From a checkpoint of a small transformer trained on Wikipedia: MLP 640 GeGLU.
Each number is 200 + 40 x the weight over its row's rms, rounded and kept within 0 to 999. Layers, rows and columns count from 0. The size before them is the row's rms in percent of the matrix's.

# layer 3 attention key, 128x128, rms 0.22, rows 109-127, columns 0-127
101,177,192,225,179,133,174,236,184,156,211,190,201,229,162,217,163,229,147,177,259,146,152,267,279,274,125,232,248,275,165,285,227,167,201,190,156,240,199,204,156,198,140,217,192,193,179,236,205,115,259,184,214,201,197,181,157,226,235,185,194,254,129,146,190,214,189,214,191,216,250,209,202,139,223,294,215,190,245,101,141,181,234,228,263,231,255,191,224,198,225,144,232,243,236,258,182,205,239,209,174,190,144,214,173,132,275,194,190,227,234,134,159,206,172,229,181,179,238,178,190,142,262,202,237,259,172,217,161
107,201,165,163,194,171,212,231,224,167,201,157,231,167,238,213,191,199,206,195,196,196,214,242,158,238,235,192,241,181,231,230,160,238,177,251,168,260,209,164,278,204,158,230,177,282,178,233,186,186,209,266,236,142,197,198,159,195,171,189,341,175,209,231,209,259,182,211,252,115,174,214,199,258,209,267,169,171,218,222,212,114,165,226,198,231,199,170,203,235,207,183,222,199,153,261,106,312,196,127,250,210,224,177,203,221,209,202,219,225,258,252,210,133,232,179,261,170,283,198,195,104,142,159,173,164,217,207,155
093,248,214,175,293,148,119,218,203,180,209,255,205,223,207,228,192,232,186,200,208,277,173,216,237,178,199,180,166,233,168,213,200,240,218,178,266,235,208,179,190,259,252,259,192,249,278,192,166,251,172,230,202,201,223,149,129,237,238,223,190,234,228,214,148,235,202,218,155,146,150,220,140,187,172,90,231,191,143,161,249,230,212,200,147,169,230,237,182,160,254,178,219,150,231,195,222,135,272,193,238,159,136,228,239,251,244,257,161,129,134,225,174,224,263,117,179,173,210,193,221,252,126,238,232,239,214,200,214
103,219,158,128,199,205,182,247,188,157,137,218,181,229,192,249,198,196,164,168,190,160,225,130,281,142,180,204,199,231,178,250,245,222,185,204,270,169,177,212,211,219,210,140,205,201,225,273,54,192,252,212,186,229,183,166,107,205,228,238,219,232,239,243,231,227,186,251,202,164,215,273,251,188,194,269,192,179,212,230,153,229,195,197,212,228,184,190,136,197,239,178,186,160,229,128,212,198,155,208,210,276,220,190,240,158,179,113,141,225,137,205,129,153,169,206,225,189,259,172,168,272,239,170,165,139,199,164,264
096,186,156,140,168,262,217,198,225,229,135,248,199,195,236,215,189,182,262,245,224,222,158,187,235,242,150,259,163,223,275,207,207,194,173,237,127,160,263,135,233,174,144,147,215,180,219,191,226,244,230,212,175,185,173,203,116,244,247,209,195,261,227,278,159,235,160,258,214,229,216,218,141,171,186,201,256,191,265,170,103,275,238,204,187,201,185,198,180,200,236,149,233,156,247,197,183,196,156,200,245,196,187,222,241,254,273,239,229,289,261,244,167,205,243,213,259,217,182,198,105,177,250,191,228,206,233,266,188
090,166,202,236,169,236,220,225,222,214,254,147,118,179,252,203,158,202,207,260,219,167,112,199,222,227,196,281,195,134,199,221,216,211,172,255,224,295,240,183,124,212,240,185,219,227,273,168,269,259,203,227,150,202,153,227,191,193,168,144,248,210,174,218,232,206,161,233,141,120,150,287,277,189,220,238,221,255,154,161,198,180,239,201,172,248,150,189,177,241,207,216,269,221,182,218,188,140,167,189,199,189,215,151,144,248,182,174,208,255,151,227,236,145,151,196,228,152,222,160,152,253,205,247,150,207,230,269,201
092,293,189,189,166,189,191,183,208,107,202,158,190,135,237,223,210,178,265,107,166,196,312,227,127,145,204,270,204,212,264,236,255,202,226,191,186,265,221,166,186,156,286,175,202,155,169,157,165,200,231,266,194,182,143,187,186,200,246,184,107,198,245,221,204,167,182,216,173,259,166,224,145,173,181,158,179,186,116,306,201,236,252,205,183,190,243,189,202,197,225,193,160,299,186,207,239,216,213,221,214,181,194,145,190,163,216,171,166,205,194,195,204,163,200,210,154,194,191,193,203,233,156,258,211,165,268,148,245
094,198,145,152,230,219,116,227,140,211,233,167,222,196,229,279,176,180,237,209,235,149,134,216,154,271,126,223,237,233,170,224,213,200,244,157,236,196,135,153,234,136,164,195,128,166,222,205,152,237,195,128,152,260,185,165,95,223,178,210,232,292,257,149,181,176,228,155,211,217,169,168,162,193,232,259,224,209,196,206,240,254,200,241,138,172,162,204,207,202,166,264,192,309,243,156,195,206,237,187,201,197,185,180,264,283,217,185,239,154,244,159,184,215,215,203,185,184,207,179,183,168,172,233,236,227,148,230,253
094,220,282,211,269,184,209,229,223,245,239,173,190,251,293,171,192,249,260,162,187,330,181,207,246,295,271,251,239,169,134,157,194,152,194,174,177,178,261,156,191,272,209,187,244,253,258,244,175,210,212,186,206,237,230,254,186,232,199,182,221,158,159,196,253,210,246,209,216,223,250,204,210,221,225,224,271,187,230,222,174,177,219,239,227,138,206,148,183,272,148,215,202,186,204,202,188,237,188,210,197,135,134,191,244,240,203,199,210,175,235,211,98,200,187,231,237,210,219,180,193,208,97,161,201,267,193,147,206
091,183,238,219,238,166,209,151,234,145,164,210,188,175,240,136,244,227,204,121,241,214,179,176,233,187,210,158,220,174,177,38,243,210,216,195,160,207,205,95,202,229,191,217,231,191,256,190,151,253,191,227,161,180,200,239,178,235,246,161,173,171,177,182,129,168,185,122,181,182,206,220,193,210,198,203,163,210,204,185,255,229,128,223,269,190,179,273,226,210,298,203,225,174,195,212,219,170,169,147,171,193,214,156,252,148,266,146,149,186,237,244,239,154,226,163,139,224,183,242,184,224,238,144,227,293,195,150,233
100,149,108,119,217,167,161,188,213,182,215,196,184,191,176,179,181,184,274,205,202,209,142,187,181,237,141,217,234,250,234,150,221,264,216,206,230,159,272,207,215,204,127,202,137,177,255,200,218,278,213,149,180,143,229,169,142,244,132,215,204,292,259,209,230,231,188,304,255,155,178,203,184,158,213,229,191,156,257,159,213,207,180,242,138,195,145,227,134,215,232,181,230,203,148,166,147,224,225,218,165,218,224,283,153,226,269,235,206,263,168,202,143,201,143,233,236,219,266,174,192,168,168,153,172,208,180,228,218
095,190,224,177,167,184,174,234,177,193,197,262,222,132,215,221,244,153,202,242,195,202,108,235,207,185,265,163,172,195,229,201,260,279,223,138,234,198,268,203,174,145,118,248,247,178,231,187,236,150,197,228,230,213,230,214,145,210,209,137,231,303,224,217,143,212,267,183,203,247,165,195,178,205,207,235,295,261,154,159,143,269,254,243,237,156,169,201,160,200,246,267,209,183,115,196,230,182,201,234,229,214,228,213,233,219,231,176,215,192,143,230,261,221,199,220,194,224,187,176,330,194,207,159,238,221,203,236,236
095,160,162,208,142,168,190,264,225,316,152,191,239,212,242,247,159,144,223,191,198,210,255,182,169,206,179,218,210,266,292,213,177,234,154,157,114,125,200,216,133,226,246,243,252,193,182,110,213,165,165,213,221,123,207,200,203,213,263,143,210,254,212,195,123,201,123,151,165,233,253,220,257,202,207,169,184,202,218,213,177,176,179,219,260,181,269,176,161,182,242,176,200,214,255,246,160,224,244,147,151,297,241,230,126,207,189,203,182,192,199,234,206,259,174,241,196,210,141,172,168,189,168,179,219,191,199,224,175
111,157,128,187,224,208,187,247,197,192,241,256,125,171,196,187,203,219,201,262,187,284,240,123,260,317,167,204,153,189,186,225,213,217,232,228,173,220,268,190,178,233,184,271,196,192,156,179,256,231,239,161,177,262,120,167,225,149,222,164,250,170,236,213,170,211,279,201,197,144,185,167,195,203,205,183,173,187,173,186,233,190,179,198,236,228,204,187,208,216,139,201,184,164,208,172,202,192,155,173,231,269,264,194,239,220,206,116,222,166,178,233,246,184,203,187,220,240,197,50,159,201,201,236,177,123,192,255,284
107,230,253,143,164,191,236,199,228,216,170,198,231,238,201,250,200,64,149,198,287,193,176,140,183,159,203,139,274,144,185,191,177,185,258,155,162,196,181,270,217,137,244,256,196,135,170,196,156,160,230,140,200,167,218,167,210,166,163,139,250,171,147,162,161,202,156,218,212,197,203,219,252,192,153,206,174,262,140,212,196,250,194,226,183,183,207,189,133,258,165,256,198,263,215,148,259,255,287,222,236,240,184,217,154,218,266,210,228,209,178,243,244,166,260,259,172,212,244,158,194,177,186,231,221,191,236,185,237
102,257,151,251,241,212,170,194,163,159,190,243,123,180,210,270,224,139,277,253,235,214,177,192,200,206,262,182,182,174,175,215,210,209,254,223,187,240,143,187,137,226,202,263,253,177,209,108,207,206,155,235,219,180,247,240,224,226,216,248,111,182,218,193,221,240,188,190,164,202,223,218,212,167,217,202,266,278,138,178,183,153,245,160,199,194,217,144,142,221,158,260,176,147,125,133,217,199,187,209,244,177,284,248,148,267,166,179,183,229,187,183,144,187,182,189,195,258,149,116,221,165,157,262,148,174,176,198,251
097,233,290,203,240,219,217,190,249,256,278,253,175,203,187,173,221,226,234,145,159,179,175,177,200,226,261,173,208,210,218,159,215,256,194,232,175,244,201,171,183,196,206,256,203,181,179,234,164,192,301,283,237,181,164,226,182,243,242,220,174,194,193,116,237,219,268,259,242,230,203,230,162,241,234,272,132,211,150,217,186,264,181,187,210,260,159,231,173,170,230,150,204,221,193,151,175,157,167,223,182,131,206,151,208,231,205,194,65,236,206,178,164,234,201,179,208,272,166,209,158,319,179,204,231,240,212,146,208
093,188,143,190,235,170,207,170,144,287,100,246,163,180,177,160,186,185,163,187,220,124,178,169,235,233,197,165,151,195,299,146,242,158,208,284,183,266,195,145,277,195,205,181,196,196,183,277,284,162,154,182,170,177,190,209,154,120,148,183,198,219,131,291,189,245,180,301,163,187,191,232,222,208,144,151,252,143,191,180,223,201,159,195,203,201,179,231,207,173,185,181,275,184,158,172,227,160,171,246,227,213,205,221,198,211,247,167,189,206,224,122,213,229,161,204,189,156,147,223,210,229,210,179,263,183,144,195,194
114,230,225,153,226,198,272,247,195,188,196,218,148,184,115,130,202,190,238,295,203,212,153,202,185,261,203,167,232,220,126,236,179,233,202,173,152,168,216,270,206,195,232,181,204,202,218,168,234,189,267,150,136,188,123,214,212,163,242,173,263,226,279,241,245,224,254,220,126,120,209,144,217,169,184,165,238,163,204,151,181,224,195,261,223,126,152,235,244,214,230,186,237,105,189,168,229,191,197,225,213,232,220,171,238,277,202,178,212,171,178,225,155,178,201,183,250,208,186,187,216,190,92,202,141,215,278,253,220